Part of a small language model's weights: MLP 640 GELU.
Each number is 50 + 10 x the weight over its row's rms, rounded and kept within 0 to 99. Layers, rows and columns count from 0. The size before them is the row's rms in percent of the matrix's.

# q: layer 8 attention query, 128x128, rms 0.11, rows 0-24, columns 64-127
# k: layer 8 attention key, 128x128, rms 0.115, rows 0-23, columns 64-127
q0 057:43 61 42 48 42 61 49 58 55 37 45 51 46 52 33 44 45 29 51 61 52 54 46 52 71 67 58 59 43 36 58 39 50 29 45 64 41 42 58 56 53 39 53 48 38 55 48 51 37 64 43 42 44 57 44 36 58 60 63 37 40 51 47 52
k0 051:63 37 56 53 45 46 34 55 61 58 59 53 52 61 39 60 51 51 55 49 40 53 54 56 48 49 57 69 44 68 41 59 42 33 50 50 54 54 50 51 45 50 57 63 74 43 33 52 45 53 52 59 34 38 62 63 38 47 39 68 49 47 39 62
q1 059:72 63 54 56 53 45 51 56 58 40 65 33 48 46 57 59 36 52 43 58 47 47 67 40 42 46 55 50 59 51 49 56 37 60 48 43 37 48 41 46 51 41 56 55 51 40 81 48 32 44 43 43 57 54 59 60 55 55 61 47 26 33 53 43
k1 066:59 39 49 61 29 46 52 61 54 63 46 45 60 51 51 62 55 30 59 33 45 47 20 64 52 48 75 48 54 71 56 65 45 49 55 56 53 62 48 50 56 58 48 53 55 52 33 49 73 59 63 41 47 47 35 57 29 44 61 43 49 61 45 58
q2 086:63 56 56 51 33 53 52 52 44 42 49 44 58 51 59 47 40 39 55 54 61 46 62 48 54 53 53 54 46 61 70 58 51 42 47 63 47 55 57 46 52 49 53 46 52 81 38 32 45 56 53 39 39 45 62 51 62 57 63 51 47 56 65 34
k2 071:47 65 52 34 39 55 36 50 28 43 56 70 39 43 53 28 40 76 53 56 31 42 71 60 46 50 42 60 46 48 41 26 45 49 43 45 50 32 50 45 49 46 41 50 39 53 47 58 42 50 54 44 41 49 53 63 53 32 40 56 53 47 59 46
q3 104:33 46 38 49 52 74 54 51 45 61 48 71 43 60 54 42 53 47 58 38 33 58 44 58 53 35 52 43 57 54 33 56 53 62 51 56 55 46 46 42 54 51 57 58 34 54 67 25 45 47 51 40 58 45 55 46 52 60 37 63 47 53 46 47
k3 104:55 40 36 51 40 52 55 53 47 69 33 57 52 44 43 40 39 60 33 43 48 47 50 49 45 47 56 59 50 36 49 46 54 46 50 36 39 54 47 64 51 44 46 52 41 60 34 60 32 50 49 56 54 64 62 55 50 61 60 41 41 42 46 47
q4 053:62 49 47 57 61 45 50 64 41 57 54 48 52 58 56 58 44 45 48 65 31 60 57 41 35 59 36 50 50 45 59 33 38 56 56 49 39 55 58 56 64 39 28 47 57 57 59 53 29 51 48 41 66 50 53 46 61 44 56 54 50 38 49 56
k4 053:58 54 43 37 26 58 39 43 61 35 47 52 23 36 37 38 49 48 50 35 50 50 50 54 59 51 68 50 37 57 34 36 60 39 45 43 56 49 64 44 57 63 51 44 55 41 42 52 71 50 46 40 44 47 58 56 25 47 55 47 48 46 36 51
q5 066:47 64 38 41 55 56 46 51 55 34 65 41 49 61 43 42 44 22 36 47 66 33 44 27 53 63 52 64 49 72 46 49 75 42 38 60 39 53 47 51 58 68 55 54 37 64 58 54 44 55 53 57 53 59 53 41 49 42 44 59 64 74 52 64
k5 061:68 54 66 50 59 58 75 49 40 46 53 57 55 43 45 51 23 55 35 50 48 46 52 54 53 42 39 51 53 37 54 52 56 63 49 54 56 39 47 48 49 55 51 42 53 37 60 37 50 43 62 60 54 60 23 73 53 43 54 33 44 41 73 41
q6 094:56 59 82 52 58 52 62 36 45 55 41 68 38 57 52 56 59 64 41 41 31 53 39 50 28 54 48 60 53 59 49 45 30 58 56 31 40 49 57 57 63 73 48 25 57 50 53 58 65 36 55 62 63 58 30 52 43 47 46 45 71 49 37 53
k6 100:50 47 58 49 28 40 59 51 42 45 23 46 48 38 53 52 49 56 66 57 63 44 49 61 53 53 52 50 47 34 56 41 66 58 40 66 48 35 63 60 48 47 60 32 37 57 51 70 57 50 50 57 63 47 71 55 32 35 43 46 62 43 57 42
q7 109:53 57 47 59 53 31 47 51 54 49 53 59 52 42 56 39 52 41 40 62 45 55 50 41 59 60 44 52 52 47 23 47 42 50 58 62 54 61 49 70 41 46 48 58 54 60 62 50 26 46 50 39 52 59 45 54 49 66 56 55 54 56 54 50
k7 110:64 84 32 51 39 44 52 44 58 50 87 63 53 40 38 53 60 38 39 49 41 48 34 69 42 42 52 49 45 18 52 63 40 44 56 60 37 50 42 53 60 58 25 51 43 61 51 56 55 49 48 55 60 34 64 57 62 50 44 47 50 58 63 45
q8 114:59 61 45 47 67 41 42 46 76 45 51 44 47 48 39 47 30 69 44 39 33 47 51 47 36 51 45 60 49 54 56 54 41 62 50 49 56 39 47 59 46 65 44 96 46 54 57 50 33 48 54 62 66 59 42 70 65 56 57 50 57 55 46 43
k8 114:45 53 44 57 33 22 46 31 55 41 56 61 33 59 41 48 56 67 41 61 42 60 57 31 55 43 29 59 52 62 64 68 34 58 57 44 33 45 55 44 55 49 48 64 26 59 49 60 63 40 64 54 71 58 34 54 70 55 58 51 52 54 65 55
q9 107:50 47 49 63 38 63 65 44 64 54 61 56 46 58 58 61 57 67 40 54 44 57 57 68 38 45 60 61 68 46 40 48 53 60 51 49 66 59 51 36 55 60 44 36 43 64 23 42 52 65 48 56 52 72 38 54 43 45 60 41 56 43 44 50
k9 113:48 64 47 49 55 47 41 45 55 73 65 61 35 46 59 50 49 41 48 43 47 45 70 45 53 40 45 31 42 71 40 65 54 67 67 37 52 46 54 42 33 62 63 46 66 65 24 63 62 47 46 52 49 54 61 48 35 51 59 49 60 50 46 48
q10 114:58 36 47 71 64 62 53 61 45 45 47 46 30 43 31 47 68 43 53 50 40 47 41 64 51 67 36 52 51 40 38 51 50 38 37 62 50 51 48 46 50 54 36 61 67 29 50 49 47 41 54 51 61 55 37 57 58 23 60 41 45 52 58 45
k10 112:57 38 35 52 61 50 59 48 48 60 48 51 37 45 47 47 49 40 57 55 52 43 44 49 49 67 41 59 54 38 53 55 42 50 58 45 53 51 76 36 60 58 52 66 59 44 47 52 55 42 61 50 62 41 36 47 32 27 49 39 51 39 61 56
q11 112:48 46 72 50 55 47 45 49 41 47 58 64 50 52 61 54 59 56 68 53 50 81 43 43 47 39 45 43 53 37 45 27 60 60 36 41 49 58 31 50 57 49 56 55 50 55 46 39 65 52 40 46 40 49 57 46 57 39 67 52 48 69 51 48
k11 108:41 36 62 59 44 46 45 44 42 49 48 61 55 50 36 56 51 55 31 56 47 49 54 68 45 38 63 38 52 47 54 49 56 62 70 67 50 54 40 54 51 47 51 62 49 44 46 37 59 49 54 42 57 58 54 53 50 25 53 33 47 48 24 52
q12 113:52 52 49 36 41 42 37 39 57 47 59 52 34 53 49 45 61 45 46 65 53 41 59 72 52 56 54 46 51 52 48 43 54 72 57 59 45 57 53 54 57 49 47 44 51 60 33 47 66 66 47 65 63 35 55 49 60 45 65 63 60 58 54 44
k12 111:53 56 38 52 41 46 41 54 49 55 47 49 42 63 53 41 54 43 58 80 61 34 52 38 61 53 56 44 57 64 55 45 47 50 47 53 53 44 53 51 48 63 65 49 26 64 34 41 58 57 47 54 44 37 60 46 44 45 37 58 67 64 66 45
q13 101:42 49 45 60 44 54 37 56 36 34 51 58 58 39 41 71 34 53 55 43 36 40 43 46 39 57 43 46 43 39 44 46 45 73 40 51 39 56 58 60 65 63 57 50 50 71 43 46 45 37 63 48 53 36 54 48 55 53 59 41 48 66 40 46
k13 099:26 54 63 53 35 46 34 55 39 62 53 52 46 48 60 60 44 47 55 57 68 60 34 48 48 59 44 47 40 26 61 48 46 61 42 53 56 55 52 50 42 45 60 48 41 50 63 45 63 45 61 44 54 43 58 43 29 47 36 55 40 59 38 45
q14 101:64 39 42 52 56 47 63 60 50 47 49 52 63 42 35 59 40 52 57 56 59 63 74 60 50 42 35 51 41 49 33 51 53 42 48 51 33 41 41 49 50 73 57 62 47 39 47 39 47 55 43 52 61 36 36 55 48 44 50 68 43 47 57 54
k14 107:72 57 46 41 50 53 51 49 56 50 49 55 54 39 42 40 53 47 54 63 53 44 43 72 57 59 52 50 41 70 50 39 24 51 54 38 47 50 47 40 62 46 65 46 43 46 42 59 47 46 54 48 61 48 48 45 55 37 55 53 30 50 52 58
q15 105:42 42 49 41 58 57 53 46 54 40 44 37 38 37 33 53 31 63 40 57 59 52 46 41 54 44 43 55 61 32 54 44 60 65 56 45 46 44 61 50 61 54 58 50 54 46 55 49 56 50 52 61 37 65 27 48 47 43 49 53 51 42 35 54
k15 107:44 56 50 39 58 62 55 56 45 43 35 51 58 38 29 44 56 67 65 57 50 71 64 42 46 41 49 56 43 43 61 39 60 51 68 48 43 52 42 66 54 49 48 42 53 54 68 32 60 49 59 45 45 57 47 52 40 41 47 53 61 48 35 54
q16 109:63 53 37 59 53 45 45 42 39 72 41 50 29 73 46 52 38 36 50 57 42 56 43 45 61 61 55 53 61 55 47 49 39 58 42 55 51 49 48 50 48 34 43 51 51 44 54 65 53 52 42 50 75 59 53 57 66 26 37 48 56 53 52 45
k16 113:59 59 35 67 63 57 52 51 52 38 36 55 61 56 44 56 59 14 55 53 58 61 32 53 44 46 55 55 39 42 44 63 49 44 46 40 33 53 69 53 48 44 54 53 58 36 59 50 50 39 50 38 49 50 58 73 56 44 55 59 42 46 49 38
q17 105:70 62 51 82 47 50 36 35 55 35 55 55 55 43 46 48 56 51 60 53 63 44 50 40 35 40 64 44 47 37 46 46 67 44 40 45 38 47 62 54 49 50 48 55 38 44 57 41 53 46 51 41 62 24 51 45 45 59 56 60 53 24 42 53
k17 108:57 52 46 71 44 40 38 53 54 47 58 45 42 62 48 51 73 52 73 38 47 41 41 41 25 46 43 58 36 38 68 45 49 51 62 57 44 43 34 43 60 54 48 63 37 43 52 47 49 43 61 46 59 58 67 39 54 68 63 54 59 40 56 34
q18 109:43 57 39 45 41 44 58 38 42 48 69 24 67 30 64 66 48 54 47 36 44 51 65 60 63 59 42 41 54 39 49 46 60 56 57 51 49 44 59 43 50 52 54 44 62 66 51 36 51 43 53 74 54 53 46 64 55 69 51 51 50 54 62 41
k18 110:36 76 50 56 60 53 39 35 60 63 39 40 48 38 67 64 47 58 43 42 51 47 48 61 38 59 60 44 49 64 41 54 46 41 60 54 54 36 49 42 52 65 50 29 46 64 66 41 49 45 48 49 39 28 78 50 52 48 51 49 28 55 51 56
q19 107:50 70 60 38 49 53 62 40 57 58 49 50 60 40 31 48 40 51 62 55 54 39 51 45 53 48 53 43 42 49 45 55 44 42 40 51 48 67 43 39 46 63 55 56 40 51 66 44 52 55 49 43 44 55 60 55 68 34 55 34 48 47 31 61
k19 110:48 59 68 42 53 61 58 44 69 30 38 48 58 53 45 58 42 47 23 53 50 44 47 47 52 51 35 58 44 67 61 55 38 38 58 68 50 54 60 68 51 51 57 53 57 66 54 39 46 49 59 47 44 53 57 53 56 42 42 41 53 48 34 40
q20 107:42 29 72 39 37 57 56 48 48 65 59 47 43 68 46 61 41 49 59 26 53 56 57 57 48 60 42 51 62 52 58 49 60 40 46 66 45 51 49 32 45 56 66 30 45 59 48 52 20 49 48 33 46 42 45 52 61 42 55 55 45 50 66 39
k20 103:52 57 61 41 61 58 47 32 35 63 52 40 26 55 57 50 49 35 37 38 30 40 64 43 63 48 69 39 42 52 41 42 61 40 41 38 51 48 63 57 60 43 63 38 39 52 46 62 53 52 57 47 51 44 59 60 37 50 70 42 46 64 47 48
q21 107:55 46 56 50 46 45 47 51 43 49 43 45 56 55 60 39 54 53 39 52 60 27 47 69 48 51 47 76 40 56 41 38 72 36 47 45 49 39 39 45 59 37 59 69 41 51 72 70 47 61 46 59 56 50 45 38 51 52 42 29 50 65 53 59
k21 117:60 48 39 56 49 51 40 66 50 45 45 51 50 53 43 50 41 52 48 47 55 62 62 61 46 61 51 60 42 55 44 39 57 47 36 62 46 27 52 58 69 68 47 52 41 55 58 35 61 33 43 49 57 51 45 54 35 60 59 54 40 46 57 73
q22 111:44 59 60 61 45 47 45 55 59 55 52 47 39 54 52 37 58 49 46 48 30 47 48 33 46 38 50 44 58 50 44 51 38 57 65 52 58 55 48 36 46 69 39 47 40 39 56 51 48 62 48 51 69 41 41 51 55 68 54 47 59 42 67 29
k22 109:58 58 61 43 57 44 29 58 69 49 66 40 45 48 49 51 62 47 50 31 28 55 46 47 51 39 68 47 57 55 46 64 55 57 76 43 33 46 56 43 52 53 44 56 48 66 65 49 36 43 58 49 50 43 52 48 54 62 52 57 36 34 54 49
q23 106:68 65 56 44 55 46 45 57 50 44 54 61 47 52 31 40 31 42 40 41 53 52 54 48 60 62 58 57 51 60 48 44 63 45 31 49 47 37 53 51 56 58 44 45 50 51 40 54 51 48 35 59 43 61 38 39 51 50 31 60 69 25 46 45
k23 116:45 65 50 34 33 48 66 51 38 43 43 43 53 81 44 45 49 47 55 40 45 63 39 35 64 45 50 51 58 42 63 40 44 49 51 52 46 51 57 42 54 70 47 40 41 35 55 63 45 46 50 50 40 58 61 46 37 50 28 55 71 24 52 52
q24 110:51 51 29 64 59 41 41 45 50 48 42 45 67 44 42 50 40 55 52 47 49 66 58 51 53 54 63 37 36 39 74 48 58 17 40 50 48 51 46 42 51 43 64 66 55 59 53 50 54 58 54 40 54 40 48 41 61 55 48 53 41 34 54 41